python train.py --num_hidden_layers=20 --hidden_size=192 --num_attention_heads=4 --num_key_value_heads=4 --head_dim=64 --intermediate_size=1536 --vocab_size=3172 --hidden_act="gelu" --norm="layernorm" --norm_place="pre" --norm_eps=1e-05 --positions="rope" --rope_theta=6480.0 --rope_fraction=0.25 --qk_norm=true --attn_scale=0.125 --bias="all" --tie_word_embeddings=false --parallel_block=true --init="trunc" --init_std_qkv=0.0201 --init_std_o=0.00275 --init_std_up=0.0201 --init_std_down=0.00112 --optimizer="soap_variant" --learning_rate=0.00452 --beta1=0.95 --beta2=0.95 --weight_decay=0.06 --lr_head=0.0461 --max_grad_norm=0.5 --warmup_steps=54 --schedule="wsd" --decay_fraction=0.71 --decay_shape="cos" --final_lr_fraction=0.02 --batch_tokens=262144 --max_seq_len=256 --doc_mask=true --train_tokens=1231000000 --max_steps=4696 --dataset="wikipedia_en"
Each number is 200 + 40 x the weight over its row's rms, rounded and kept within 0 to 999. Layers, rows and columns count from 0. The size before them is the row's rms in percent of the matrix's.

# layer 2 MLP down (transposed), 1536x192, rms 0.151, rows 149-185, columns 0-95
095,136,134,285,169,225,231,173,242,267,199,172,140,257,175,273,192,241,178,200,239,147,191,200,125,185,180,209,205,139,283,261,199,240,253,201,203,228,214,198,153,202,224,253,200,215,173,205,192,128,214,220,133,187,178,193,243,213,196,192,158,224,125,171,168,147,215,177,238,153,141,299,112,176,138,264,196,256,218,199,229,165,201,159,202,172,158,211,258,160,167,195,181,243,232,189,188
096,187,146,158,240,138,205,213,209,193,212,240,227,203,128,197,297,197,182,131,197,239,129,213,225,171,253,200,186,223,167,224,137,184,188,211,208,154,227,193,251,258,214,240,216,220,168,196,153,189,121,205,177,191,206,263,266,211,153,103,213,219,206,170,244,166,193,168,203,180,239,244,195,161,165,173,245,254,261,166,208,230,198,152,247,153,191,158,238,182,183,243,217,91,232,250,187
101,161,240,253,162,153,251,199,223,183,175,256,195,170,326,254,205,262,159,147,162,221,250,186,219,157,182,234,226,182,237,188,163,207,186,183,192,153,226,211,233,169,204,278,169,192,131,268,192,221,154,218,232,208,214,223,169,176,187,219,210,202,194,243,220,198,255,205,230,200,182,175,170,171,212,180,203,246,144,219,207,160,152,214,257,199,201,160,190,163,221,181,235,164,154,276,258
104,156,223,207,254,232,220,189,187,181,203,225,264,275,209,119,266,207,237,161,204,213,219,104,200,122,193,197,200,152,202,244,217,124,252,282,117,201,217,141,155,198,292,217,136,241,287,207,154,169,209,207,209,223,212,171,273,241,187,129,176,174,202,278,255,206,203,168,223,166,207,197,211,171,176,180,252,178,184,214,253,216,170,137,176,195,196,112,228,241,216,184,230,188,258,258,176
107,259,229,155,250,181,203,169,194,182,219,92,139,203,143,99,94,218,165,164,195,221,219,153,260,217,166,202,169,186,184,175,135,144,168,174,179,182,191,136,157,244,252,236,200,209,217,254,173,209,199,221,233,265,243,226,208,228,279,185,170,207,180,280,191,196,200,207,260,233,214,257,161,201,182,188,207,204,186,180,227,170,217,272,224,234,148,210,194,217,195,156,244,241,193,263,181
107,215,164,185,245,217,225,217,173,235,227,134,194,180,251,198,248,207,155,148,189,158,172,230,210,201,155,142,184,140,197,192,144,205,195,242,232,144,106,242,300,237,226,241,223,246,228,254,152,204,252,235,285,155,152,242,95,168,216,188,196,270,184,198,208,264,320,158,233,118,174,180,201,198,158,226,264,285,182,174,180,185,220,208,207,182,202,243,135,168,224,227,137,197,216,184,207
089,158,207,255,239,206,239,262,215,173,249,203,210,264,213,185,150,182,196,228,137,225,219,141,176,215,191,201,176,218,143,231,211,167,262,243,181,188,247,161,182,161,167,217,139,169,168,207,302,176,153,170,210,143,243,250,246,219,206,196,76,169,126,204,144,167,173,185,155,182,281,254,216,225,237,221,188,171,181,128,161,156,237,208,217,188,277,171,163,104,177,188,215,179,221,224,195
097,190,203,245,209,143,161,213,114,173,224,106,167,253,161,239,182,229,227,222,146,179,145,260,273,245,136,236,108,205,257,200,142,163,230,206,203,192,183,179,219,191,214,232,210,202,168,198,222,256,146,179,213,232,134,220,230,180,232,190,209,177,170,150,243,186,136,168,230,151,169,207,203,235,278,280,193,198,281,261,136,212,233,191,201,155,188,248,310,226,186,250,176,170,226,177,194
099,154,222,163,107,157,210,234,190,183,205,141,197,191,156,203,167,207,185,196,208,205,155,196,193,200,238,231,178,119,217,179,270,167,118,201,208,173,139,215,199,250,168,156,199,190,230,219,177,259,218,212,233,194,201,291,193,162,136,157,216,204,265,159,212,212,233,170,178,155,91,228,220,225,123,175,181,103,185,253,180,239,251,232,225,201,177,72,186,236,190,175,108,215,154,203,231
105,176,181,192,201,214,168,232,197,223,196,284,212,199,253,201,268,242,212,155,253,223,227,200,142,147,116,231,165,207,191,246,154,225,241,269,144,209,188,242,172,228,167,199,190,117,173,132,320,184,211,212,209,130,180,122,165,170,166,245,188,232,183,252,161,186,313,155,135,138,176,242,210,217,152,132,173,172,129,249,213,197,206,162,220,183,237,148,276,176,227,224,176,197,227,179,185
110,238,196,183,185,270,194,245,190,129,198,201,162,256,263,218,240,226,225,185,157,190,227,155,212,210,196,302,190,240,296,155,209,177,255,174,242,190,244,197,211,256,253,122,171,260,188,204,228,168,241,255,296,209,204,268,232,180,294,212,214,252,210,210,235,225,223,264,204,177,153,199,203,243,277,223,212,160,239,173,232,170,309,194,143,245,166,233,153,212,129,219,194,227,218,156,237
095,183,144,174,148,222,209,205,149,203,179,236,227,191,181,154,217,216,198,160,183,188,220,127,144,168,206,172,159,194,215,172,198,208,211,209,207,226,174,183,185,198,375,184,200,223,175,196,190,161,283,259,255,177,208,279,196,233,177,156,224,256,140,207,237,203,190,171,179,210,215,199,114,129,256,201,237,254,224,222,256,187,165,255,208,240,219,212,153,232,204,192,115,266,201,179,167
099,245,175,210,169,177,172,178,167,234,183,206,227,262,185,206,200,222,254,148,182,140,230,213,204,91,258,254,207,150,153,206,241,168,225,273,135,187,205,203,219,142,282,195,236,229,285,136,220,257,178,229,166,233,161,209,241,191,271,190,213,193,207,174,202,159,157,178,270,160,227,224,216,151,238,252,266,136,197,185,244,150,190,180,142,196,217,216,111,206,183,203,195,221,218,227,205
101,147,306,184,160,152,193,249,248,141,129,169,190,194,165,192,242,232,179,218,209,206,201,176,202,169,254,202,207,170,183,199,64,165,182,204,226,124,220,235,233,194,212,188,242,159,162,204,215,307,212,197,196,225,210,188,184,147,136,111,250,241,208,147,156,169,179,218,163,245,213,129,229,180,199,186,150,192,205,182,221,216,203,198,173,219,237,138,171,227,286,148,211,162,243,171,129
089,164,174,277,206,229,186,198,208,129,103,184,219,124,196,195,166,161,187,223,156,124,159,176,237,259,200,222,219,214,216,158,220,163,157,138,163,207,149,220,181,255,263,192,150,283,273,195,234,158,189,232,173,230,230,235,266,202,259,166,171,326,209,264,213,192,166,172,246,131,225,261,200,210,198,267,134,271,195,205,155,131,187,236,183,146,162,194,215,265,204,277,191,208,196,217,209
102,244,77,178,225,200,246,94,155,204,152,233,232,175,212,151,152,117,233,226,227,136,218,205,191,210,195,199,260,137,196,212,214,170,229,175,142,227,172,209,148,235,192,170,217,243,156,174,211,177,170,212,199,172,330,192,263,179,265,219,240,240,198,231,161,187,218,239,94,230,213,206,170,222,192,222,188,226,239,151,204,206,232,193,203,211,215,181,145,207,192,216,244,221,238,133,169
098,215,164,221,133,182,194,208,187,189,211,181,226,206,228,242,169,217,193,213,208,209,224,279,186,120,195,233,223,188,282,217,204,200,255,235,164,180,201,198,260,123,248,158,312,154,265,179,190,136,198,170,189,195,186,228,194,271,213,222,118,181,191,169,168,154,251,275,251,133,224,172,178,242,180,196,220,125,202,183,306,173,149,188,170,202,221,172,196,212,210,125,223,185,161,267,160
099,178,243,179,124,149,260,216,142,185,145,174,222,210,206,197,199,181,112,275,247,263,221,143,307,231,241,178,201,190,174,196,192,243,182,144,272,196,217,186,211,186,232,246,162,176,219,169,167,222,164,207,218,124,175,119,190,195,158,189,237,226,221,128,189,168,209,214,239,149,130,253,179,200,204,216,184,271,216,130,268,193,135,211,214,246,132,229,215,204,233,205,199,164,169,202,166
112,142,268,191,110,142,213,204,191,176,218,126,236,175,175,231,229,198,205,189,224,168,204,197,263,212,163,168,119,135,133,206,159,126,236,258,181,227,137,217,192,181,239,212,245,200,242,236,147,204,195,151,221,169,151,207,136,183,114,202,171,193,202,207,219,144,170,171,104,189,126,222,241,161,209,234,172,242,195,152,211,192,264,142,229,211,164,199,226,128,160,244,222,237,193,165,266
104,210,210,219,173,182,201,134,165,150,106,289,230,196,203,212,172,182,155,208,229,172,236,154,206,226,260,229,144,86,173,107,155,284,196,157,189,175,180,320,193,183,190,182,266,212,202,192,121,243,221,199,286,143,207,184,252,222,188,169,195,181,217,159,211,198,165,219,123,214,165,224,151,161,272,203,209,189,212,172,170,166,222,245,172,152,144,227,233,251,210,147,249,209,167,169,172
098,189,164,180,182,159,203,154,172,170,229,193,163,198,129,235,204,238,231,193,251,149,278,188,229,149,196,241,212,188,235,204,193,197,211,205,193,204,208,168,238,131,179,196,250,263,200,160,224,251,230,266,202,189,126,183,166,180,128,186,113,189,173,165,172,197,212,230,158,148,221,221,218,227,230,121,155,167,239,148,231,102,226,194,188,267,184,232,204,264,248,179,209,229,202,227,172
096,190,182,183,217,210,226,243,242,290,258,267,204,152,204,239,171,229,198,201,236,192,232,236,179,207,162,214,135,170,285,207,245,184,281,300,180,192,219,153,146,170,146,197,223,249,120,197,141,184,171,203,267,203,152,216,238,233,190,156,179,251,234,132,220,213,197,164,212,177,230,163,170,229,228,170,185,187,217,210,182,204,152,155,162,279,197,198,157,213,199,243,178,207,193,165,244
106,186,159,251,245,182,218,211,202,186,255,213,243,220,243,138,192,157,207,133,144,178,149,230,208,194,160,264,185,259,229,125,198,150,235,123,184,260,161,200,192,220,161,298,226,245,244,160,174,161,235,222,212,243,226,224,166,162,166,245,236,247,225,151,210,239,241,167,201,156,122,273,216,174,113,154,176,263,180,196,235,150,152,118,202,201,220,138,139,211,166,229,226,230,264,271,222
107,206,262,245,197,180,303,209,268,143,200,213,216,227,183,183,214,192,181,210,264,205,182,154,166,217,197,210,176,257,146,210,180,247,205,110,167,247,215,242,219,238,167,218,189,231,286,152,248,232,155,168,104,142,182,191,226,238,212,301,143,177,232,337,154,148,224,149,219,218,269,148,203,172,240,195,243,152,197,141,191,186,287,165,190,208,211,274,208,236,241,180,193,195,232,158,201
091,144,256,180,227,182,198,243,222,229,217,215,180,264,154,182,184,247,224,162,226,171,265,218,165,107,156,175,190,202,180,225,148,219,141,297,232,167,181,241,260,202,183,201,96,198,235,245,217,197,224,222,159,218,264,120,209,203,115,158,117,275,177,184,176,198,78,177,227,170,225,192,215,146,270,165,187,262,225,223,239,209,149,188,181,219,216,226,208,131,216,195,160,252,159,176,134
111,247,197,193,177,265,196,250,201,189,222,233,160,194,165,172,149,198,201,177,177,174,214,278,283,143,280,151,222,216,251,220,222,92,209,215,221,270,216,179,260,156,236,217,236,165,197,275,191,193,238,168,210,209,236,155,226,175,182,158,163,218,214,224,246,202,128,222,193,295,160,246,221,214,174,226,180,190,247,300,244,176,176,208,195,127,207,159,216,157,203,244,169,177,200,175,95
082,240,164,276,157,172,221,241,174,210,171,254,243,166,217,197,170,263,239,189,257,172,181,237,155,222,185,143,174,210,234,248,229,208,246,271,183,241,268,191,183,196,258,213,196,218,190,165,186,166,196,232,123,144,146,228,159,200,163,183,200,207,199,219,150,170,280,200,222,214,215,123,114,198,232,154,244,239,218,152,201,195,207,215,226,187,203,229,141,276,203,173,201,190,198,244,268
095,190,231,217,185,225,107,203,220,168,241,147,216,187,178,211,211,226,240,228,160,193,226,157,185,206,195,253,158,172,162,152,181,260,207,220,219,217,206,221,138,195,160,186,275,230,273,233,179,281,236,171,209,221,197,189,158,164,181,230,240,192,211,259,124,262,159,225,247,182,247,223,242,151,219,157,120,158,208,229,257,184,231,165,235,201,177,167,224,216,223,242,258,205,239,176,254
096,249,165,156,216,246,217,218,93,259,225,253,284,179,91,221,147,115,208,143,200,186,184,128,143,105,155,231,147,185,213,207,221,178,277,208,223,144,195,251,244,234,194,181,243,198,201,141,175,194,140,172,227,180,195,195,204,213,149,246,234,224,199,222,143,195,189,204,238,175,181,151,210,174,204,131,276,165,99,171,255,256,180,149,197,205,162,135,140,160,278,254,178,184,202,201,195
095,180,120,170,178,223,227,246,159,243,279,172,203,159,161,246,168,154,167,191,183,229,269,229,208,226,134,211,116,221,237,161,193,270,198,245,207,210,136,200,236,151,188,213,160,240,262,266,225,188,187,178,205,234,202,147,156,176,256,156,204,154,181,177,196,216,191,247,226,141,196,288,242,190,222,259,228,219,221,246,299,271,153,186,248,215,181,151,224,282,199,199,149,235,222,213,191
100,160,210,231,277,223,276,187,202,178,280,211,203,214,177,176,182,74,148,138,170,211,159,205,163,143,229,157,210,205,213,228,217,186,261,200,185,192,171,158,159,222,224,192,152,268,189,119,229,245,236,203,213,199,225,233,176,222,259,190,216,170,237,231,198,168,299,180,190,192,214,175,200,291,197,152,147,148,203,264,197,207,247,181,144,186,229,150,153,121,239,218,222,174,165,215,218
104,253,189,184,193,160,223,185,178,179,227,164,214,217,219,75,203,258,245,276,193,211,271,118,125,189,241,242,243,177,207,181,254,169,210,160,156,199,169,196,174,207,266,243,230,238,170,193,111,179,194,205,209,201,182,121,113,226,211,241,211,168,202,241,132,220,147,149,201,185,199,187,203,289,263,269,108,200,219,243,186,265,208,234,238,255,167,173,187,185,198,164,221,168,271,222,159
093,225,189,213,183,227,217,256,145,178,256,171,164,151,218,224,215,208,250,156,191,173,285,241,237,215,245,184,198,209,157,214,198,196,170,239,214,176,260,229,205,160,268,300,199,145,247,300,150,202,146,254,214,176,283,252,186,149,219,236,143,178,212,238,206,220,201,180,165,252,201,159,205,147,279,147,211,175,171,177,219,207,137,209,224,199,136,122,232,184,175,231,161,210,267,188,205
094,226,170,198,161,212,206,188,202,243,200,232,248,208,272,190,206,187,214,141,237,194,278,192,190,203,162,214,180,135,243,98,219,199,236,245,245,197,175,163,250,251,291,193,176,197,221,226,217,160,183,237,215,268,239,208,221,162,204,241,155,166,203,198,88,207,194,233,230,213,185,226,189,169,218,217,152,197,167,176,169,115,273,203,213,218,191,189,150,248,192,194,145,255,270,193,167
096,184,222,120,189,255,189,231,223,186,215,137,202,224,179,153,229,215,275,211,232,216,213,219,259,234,114,182,240,185,301,184,222,218,151,235,178,166,251,223,166,130,192,174,181,194,165,207,117,128,144,238,214,236,180,261,176,170,186,165,203,215,233,202,209,161,156,233,233,208,177,132,130,251,215,241,254,194,163,147,188,217,192,149,186,188,189,228,208,217,109,224,191,199,210,163,193
106,246,181,133,169,247,209,183,202,255,260,147,219,217,176,187,229,210,202,145,200,216,148,241,227,182,182,190,215,174,153,209,184,220,165,242,197,153,216,144,158,165,135,195,127,149,180,269,230,197,185,148,200,205,221,203,177,219,221,227,166,190,217,240,213,169,261,254,246,246,200,180,144,249,167,193,149,251,203,153,193,238,203,183,253,229,165,161,237,248,258,220,193,199,245,188,221
109,237,124,183,146,193,127,205,245,210,251,259,204,210,265,174,211,250,187,206,156,206,231,187,151,193,229,219,181,210,165,216,203,132,208,126,267,162,201,156,183,201,138,176,152,204,252,154,280,175,141,256,179,187,250,284,244,220,177,248,182,209,157,262,188,178,200,196,159,227,269,146,198,226,278,223,149,249,208,225,207,177,188,187,139,165,219,200,187,226,234,195,226,139,182,110,225
# layer 2 MLP up, 1536x192, rms 0.178, rows 150-185, columns 0-95
101,259,220,170,199,134,168,150,152,167,157,165,170,235,163,161,158,254,120,193,180,216,258,171,173,174,259,144,221,168,202,227,163,262,197,149,256,167,149,206,250,234,203,195,189,214,153,231,177,195,170,245,187,185,202,230,117,221,180,236,226,196,235,219,326,183,155,183,148,155,202,222,179,228,195,250,274,174,274,222,172,197,197,159,129,208,125,188,153,168,226,232,224,185,176,168,211
094,276,252,266,246,209,208,250,186,208,190,195,191,149,180,207,193,135,224,190,244,232,193,260,94,233,189,197,126,278,172,235,159,192,259,233,159,254,196,133,237,185,231,171,117,189,265,196,214,237,205,266,177,185,188,180,265,224,204,234,180,171,179,215,229,195,172,154,204,179,135,208,188,242,149,187,223,208,212,180,213,221,226,245,121,216,229,150,225,214,237,134,194,195,135,230,156
102,251,222,173,86,186,148,223,230,149,220,207,224,222,181,194,210,225,140,171,173,205,159,279,134,223,237,191,211,234,201,192,209,270,188,138,274,188,323,227,257,209,119,244,218,167,250,219,288,209,106,227,248,175,180,236,177,127,181,231,231,198,202,161,264,172,188,161,180,141,202,201,174,164,261,179,149,180,200,194,189,114,208,217,243,151,233,160,198,241,177,225,158,198,192,205,246
108,135,122,237,171,174,193,223,132,141,208,167,208,207,251,191,216,151,261,211,204,205,235,183,137,264,234,198,192,156,272,191,212,203,192,184,217,158,205,198,231,231,144,209,182,139,249,163,242,140,236,241,173,154,256,273,231,207,180,196,202,261,128,229,191,224,148,172,231,127,150,181,177,253,138,247,201,200,217,242,132,185,185,174,285,146,243,187,226,184,264,204,179,183,157,128,227
101,220,106,216,191,253,274,175,212,188,151,237,209,153,141,184,136,133,130,230,160,138,205,209,148,217,167,184,248,178,172,187,125,205,270,144,214,239,150,226,165,246,246,194,174,173,113,151,195,167,201,159,227,216,158,233,179,168,146,196,141,279,243,160,140,155,192,164,276,214,221,247,246,157,210,202,272,266,191,153,184,209,208,266,195,178,234,174,139,205,228,206,187,185,252,152,143
096,195,198,214,229,219,167,162,147,209,258,197,215,255,203,200,207,241,193,189,254,212,152,207,246,206,184,161,210,169,217,146,221,285,151,233,170,207,195,263,238,249,212,234,258,211,261,247,156,181,230,206,206,260,207,215,191,198,164,195,297,186,163,183,143,144,244,191,247,264,148,197,181,150,73,143,132,188,221,264,285,222,185,268,227,190,155,221,223,202,225,195,128,196,127,177,192
103,231,173,176,168,159,168,242,234,216,205,198,222,175,182,197,207,209,226,175,118,255,213,197,188,179,229,161,170,255,213,172,229,178,112,178,264,208,179,192,225,202,275,255,172,155,124,162,252,187,220,230,226,181,194,236,183,141,193,211,225,228,210,195,233,267,179,219,165,187,241,232,155,231,211,217,172,96,223,196,251,172,216,204,207,163,203,224,201,181,226,183,233,82,190,151,103
093,221,222,230,166,217,174,149,163,214,215,236,165,209,231,179,236,189,263,209,169,182,169,164,174,186,132,134,164,261,199,216,198,227,182,232,166,148,252,195,144,143,212,185,193,229,190,161,181,228,233,197,237,218,305,237,226,229,220,207,187,210,201,197,243,228,172,164,185,268,210,202,240,242,202,259,206,237,257,192,109,152,208,218,173,209,199,146,195,122,238,220,220,174,169,164,245
101,184,146,162,188,201,209,157,194,213,220,295,108,207,270,80,216,190,153,201,212,157,243,199,243,254,202,243,178,214,179,179,230,172,140,171,219,127,171,204,240,135,239,141,225,214,186,240,218,160,214,115,228,179,169,132,246,158,275,228,200,264,194,223,193,247,202,127,213,199,189,224,202,238,198,232,241,213,207,190,201,183,199,123,182,203,176,177,236,120,286,194,219,103,186,158,180
094,148,192,218,238,207,198,222,159,165,185,202,180,223,144,161,183,181,181,222,196,166,168,245,107,230,178,144,181,278,185,212,197,229,196,221,147,198,228,256,128,211,204,208,188,196,169,272,207,200,171,159,177,242,191,156,225,258,211,154,197,166,166,251,185,160,158,205,219,204,263,164,177,164,201,189,225,242,151,326,190,226,200,284,193,246,173,169,216,251,158,212,229,141,244,232,160
090,264,228,203,270,253,208,222,205,163,208,232,184,131,184,259,174,154,199,227,195,173,180,232,241,139,209,159,157,175,129,296,262,229,233,241,215,192,206,228,213,143,96,180,250,184,265,132,255,240,218,239,144,166,74,159,243,123,157,198,213,105,244,196,203,226,255,218,187,176,152,197,300,221,192,152,207,215,136,182,224,188,240,193,208,180,231,174,224,198,172,171,178,167,206,184,175
095,280,168,141,201,226,232,199,177,156,169,218,234,250,244,244,198,210,175,165,220,215,222,212,208,207,198,101,164,209,247,142,208,193,219,224,135,253,220,228,195,215,198,167,181,90,212,137,240,281,184,215,250,236,143,178,195,291,182,193,245,224,207,182,206,216,227,175,163,213,262,188,228,190,111,178,178,191,213,247,143,182,230,215,203,189,189,235,193,240,196,119,205,238,204,188,211
106,217,285,221,247,219,147,227,199,144,249,236,175,232,222,230,163,197,242,200,194,210,188,204,120,164,179,201,143,113,227,248,233,141,187,224,217,193,186,155,161,332,161,195,204,154,162,179,232,266,193,227,198,203,151,167,220,192,155,166,161,207,212,176,249,178,183,156,153,276,187,214,200,189,202,210,154,136,211,159,166,229,279,173,245,194,182,210,207,258,206,169,235,177,204,254,212
096,282,78,230,274,176,208,204,236,256,276,119,152,202,169,241,223,193,131,196,160,148,215,184,237,271,238,177,252,173,202,234,134,208,185,178,118,256,149,202,269,196,181,247,210,207,205,200,235,299,194,134,215,198,208,173,114,188,190,196,97,237,240,181,227,215,204,241,186,242,222,134,190,229,251,226,220,131,258,238,209,221,173,169,185,204,211,167,255,183,176,238,126,238,155,184,219
105,240,199,163,178,194,211,216,205,136,200,217,186,196,221,108,242,258,176,146,191,196,224,158,203,142,296,171,125,208,152,260,262,255,173,177,145,217,228,200,222,259,173,187,175,188,164,178,166,192,190,120,172,223,263,204,289,180,305,255,187,172,194,166,289,239,206,221,145,250,208,164,178,224,165,155,241,270,193,168,186,162,250,235,121,222,266,168,149,200,222,188,197,193,191,258,180
098,278,152,177,191,202,218,211,192,201,260,136,177,213,204,273,300,185,213,209,200,213,189,200,201,174,155,235,189,208,266,213,240,224,209,183,275,149,186,166,184,255,161,236,208,234,206,164,201,288,209,244,234,133,200,186,192,166,280,257,188,257,136,164,266,231,215,201,174,207,218,161,88,176,145,176,100,158,256,237,148,202,214,220,107,223,118,169,177,190,227,196,168,170,221,191,210
110,240,145,255,237,184,166,231,253,253,197,240,183,269,240,254,290,131,244,174,185,199,262,204,146,184,201,256,153,171,193,249,224,196,198,176,147,197,258,255,173,239,266,242,167,177,186,210,171,122,256,243,207,119,220,201,192,223,221,250,144,201,170,215,150,179,176,152,213,208,241,253,185,162,153,194,191,251,180,261,265,194,259,244,141,158,214,141,179,193,152,196,182,232,246,225,206
103,125,205,213,218,143,257,211,191,213,138,197,149,170,195,171,223,191,259,163,121,218,231,231,256,163,171,215,245,264,226,129,145,163,189,187,125,249,201,304,297,171,157,224,118,184,226,201,240,190,165,177,178,213,212,156,208,278,153,233,212,185,161,209,157,166,239,248,178,164,209,173,148,183,180,182,222,203,198,168,131,226,215,164,245,183,150,222,196,205,240,158,182,164,230,236,189
100,181,197,165,166,225,189,319,191,199,209,287,196,219,245,198,229,189,146,241,269,217,227,143,147,130,165,198,173,236,270,232,197,249,157,219,83,111,271,204,152,231,174,164,122,196,213,168,203,161,185,152,215,188,162,221,227,175,223,197,214,228,172,225,172,180,236,177,180,238,123,168,213,185,205,209,171,238,199,232,217,240,244,234,233,133,164,181,229,194,188,188,227,219,175,172,168
097,186,174,180,159,213,237,244,196,185,212,195,193,176,221,147,185,229,144,196,132,216,192,311,260,235,192,199,213,196,238,177,192,209,196,227,197,257,161,167,136,242,244,236,170,206,165,279,183,80,195,153,194,228,190,232,212,221,256,220,201,151,159,220,229,180,174,138,204,217,186,186,220,231,167,141,231,144,102,228,222,303,284,218,233,219,160,188,155,271,187,193,237,250,250,186,254
096,202,182,209,227,288,244,174,169,89,135,217,218,268,228,133,219,162,221,210,204,223,209,258,249,193,225,148,225,207,177,184,178,172,162,176,243,268,243,272,243,229,215,206,239,164,274,225,228,211,188,157,122,144,193,128,183,238,197,257,169,210,173,226,190,166,178,222,199,181,111,160,171,221,199,262,209,228,244,232,163,135,188,204,196,194,195,230,141,135,215,175,164,224,178,233,162
093,171,168,153,272,254,203,177,264,189,191,251,174,109,206,153,230,228,212,189,183,222,215,233,218,170,228,197,152,119,198,231,220,170,202,183,252,158,258,172,172,166,159,172,240,193,241,210,230,245,197,238,228,157,220,197,189,168,296,165,114,218,218,256,191,206,201,233,253,209,155,150,211,215,203,226,162,161,201,248,193,262,271,219,102,231,234,150,186,216,218,139,184,202,198,216,215
101,272,212,89,219,177,211,177,206,204,157,153,202,149,175,249,198,161,220,239,150,126,167,104,179,263,229,152,274,188,156,191,223,205,169,150,213,199,157,177,244,173,282,203,197,203,224,221,233,198,149,225,240,202,233,224,115,171,222,215,165,150,232,207,139,175,212,216,185,178,173,171,214,257,180,214,182,148,160,169,140,201,207,207,180,201,246,258,241,177,99,250,90,232,145,164,199
097,179,219,251,255,215,157,211,119,221,215,177,255,117,170,226,234,172,189,173,183,228,129,181,248,198,209,218,208,177,192,214,205,197,262,170,222,169,273,230,203,132,166,221,228,173,157,193,149,173,188,186,208,175,182,248,159,177,282,234,231,174,154,218,196,206,283,151,175,256,164,170,152,193,215,272,198,162,207,190,277,130,265,149,208,206,114,189,202,229,191,179,152,150,197,266,212
102,133,157,196,135,139,228,185,168,184,132,132,211,240,228,124,219,212,149,202,204,229,189,209,129,277,204,259,120,185,199,208,182,134,200,198,239,181,217,156,187,201,213,121,232,163,236,178,294,175,204,120,247,109,208,136,197,199,164,255,133,158,178,163,232,185,201,204,211,213,144,107,269,180,217,196,188,211,226,218,209,222,233,269,220,191,146,184,148,175,247,199,215,205,227,205,218
093,194,189,237,161,306,173,206,304,172,182,158,176,185,198,223,182,159,202,213,211,211,170,205,102,248,203,199,149,205,202,244,139,194,190,233,251,183,222,260,248,234,144,189,213,138,201,181,189,246,225,245,222,188,211,246,227,215,210,138,163,204,269,214,153,160,145,246,197,209,169,192,220,197,184,268,219,81,195,302,163,199,297,166,237,197,210,175,194,166,166,250,290,186,215,236,167
102,137,220,165,216,143,258,197,251,239,229,216,237,147,228,172,210,154,186,224,203,246,160,223,204,222,223,132,309,175,258,120,174,212,200,165,180,215,158,148,149,189,122,199,188,203,168,159,235,186,163,166,224,248,190,197,243,235,180,192,209,239,176,227,116,195,190,259,221,188,149,206,244,239,200,213,222,233,223,190,305,252,257,199,178,234,153,236,182,212,191,213,159,159,187,197,274
099,203,174,187,138,201,242,289,109,176,143,211,281,226,262,264,237,179,214,257,179,250,205,180,145,209,210,192,196,211,184,144,142,218,131,143,179,219,274,184,219,256,149,234,168,134,189,169,266,215,260,230,251,203,253,185,180,127,193,193,167,214,230,218,181,216,279,174,278,129,194,172,191,151,231,220,223,183,176,270,157,198,173,116,265,170,219,265,149,189,188,163,205,209,157,185,231
102,168,182,246,186,192,205,224,236,156,200,213,233,204,185,149,191,189,144,197,182,162,197,138,198,266,221,182,180,226,193,258,222,205,199,221,174,194,196,149,229,191,233,232,197,180,91,204,209,235,229,126,258,119,241,192,149,242,172,173,176,246,206,202,269,208,256,162,246,244,189,136,224,173,219,168,165,232,218,186,193,169,232,172,235,201,154,187,162,186,207,164,174,191,173,194,205
098,190,189,159,200,273,227,192,184,186,177,177,147,297,174,217,168,237,171,256,215,237,143,169,149,200,122,168,203,268,225,208,217,204,104,203,195,261,252,249,181,195,252,181,219,172,212,208,209,153,220,227,167,142,218,118,215,207,183,224,209,185,223,240,211,236,111,195,178,219,207,272,273,205,159,152,172,194,203,169,170,193,218,207,181,203,174,166,252,193,182,182,156,186,207,236,194
099,170,193,208,178,171,207,229,208,207,236,168,159,230,206,185,228,184,175,214,197,254,154,206,214,179,128,197,171,162,172,240,193,211,211,221,247,243,177,185,140,215,130,143,210,239,169,154,274,146,223,149,218,193,175,154,199,181,227,202,212,207,215,283,148,174,281,169,289,209,202,180,193,96,133,153,178,205,194,266,222,202,200,185,150,181,195,248,210,273,159,274,126,222,203,112,241
093,172,174,161,258,206,132,154,205,175,228,188,253,218,259,229,176,182,166,189,212,161,260,158,216,178,183,183,152,256,152,238,227,237,234,255,249,189,210,161,226,145,244,196,197,265,201,155,257,203,167,216,281,220,237,189,247,187,204,184,223,181,176,195,219,203,172,219,222,231,169,195,261,257,100,188,223,228,229,217,244,203,196,181,143,206,218,165,181,169,249,218,259,219,178,139,191
094,134,134,171,184,233,186,196,158,169,167,120,207,196,176,144,190,181,168,236,138,186,181,255,190,152,150,244,235,270,202,152,212,266,209,202,210,226,210,231,196,170,182,245,194,217,289,193,220,193,169,187,168,154,145,266,179,206,208,170,205,156,188,215,273,176,126,143,190,299,227,177,132,230,147,194,234,203,238,182,219,176,173,137,237,192,217,237,158,147,233,181,251,140,207,258,196
085,207,221,232,230,156,236,235,215,193,225,229,165,182,222,189,250,151,215,224,162,184,199,156,169,205,267,170,185,230,166,226,186,221,169,205,240,212,158,203,164,107,342,162,216,242,204,202,250,188,192,188,148,205,175,225,146,242,188,231,133,282,163,172,229,209,239,160,200,228,230,199,219,211,186,159,133,243,149,289,235,194,219,236,210,251,230,224,161,212,238,195,229,170,190,236,111
101,209,287,164,253,168,210,264,215,130,153,203,157,99,209,170,224,251,284,225,152,193,196,191,187,184,196,173,237,239,160,140,165,145,218,162,211,229,201,201,181,226,191,229,266,186,192,183,152,203,184,154,177,211,217,201,172,182,169,127,278,161,175,231,162,166,256,296,124,168,231,201,183,273,267,219,202,162,223,249,242,246,171,221,174,163,183,192,161,213,65,126,159,164,261,175,214
106,156,171,138,255,193,193,241,175,177,257,242,207,135,249,184,184,207,235,168,187,198,142,208,288,255,203,191,235,197,215,158,143,210,221,198,274,237,116,229,212,160,244,135,176,208,202,215,220,236,168,149,268,198,236,201,211,152,158,167,163,220,193,208,149,174,189,184,206,230,173,215,130,204,196,200,194,170,227,185,223,197,231,174,243,220,111,169,148,160,237,180,124,145,158,157,166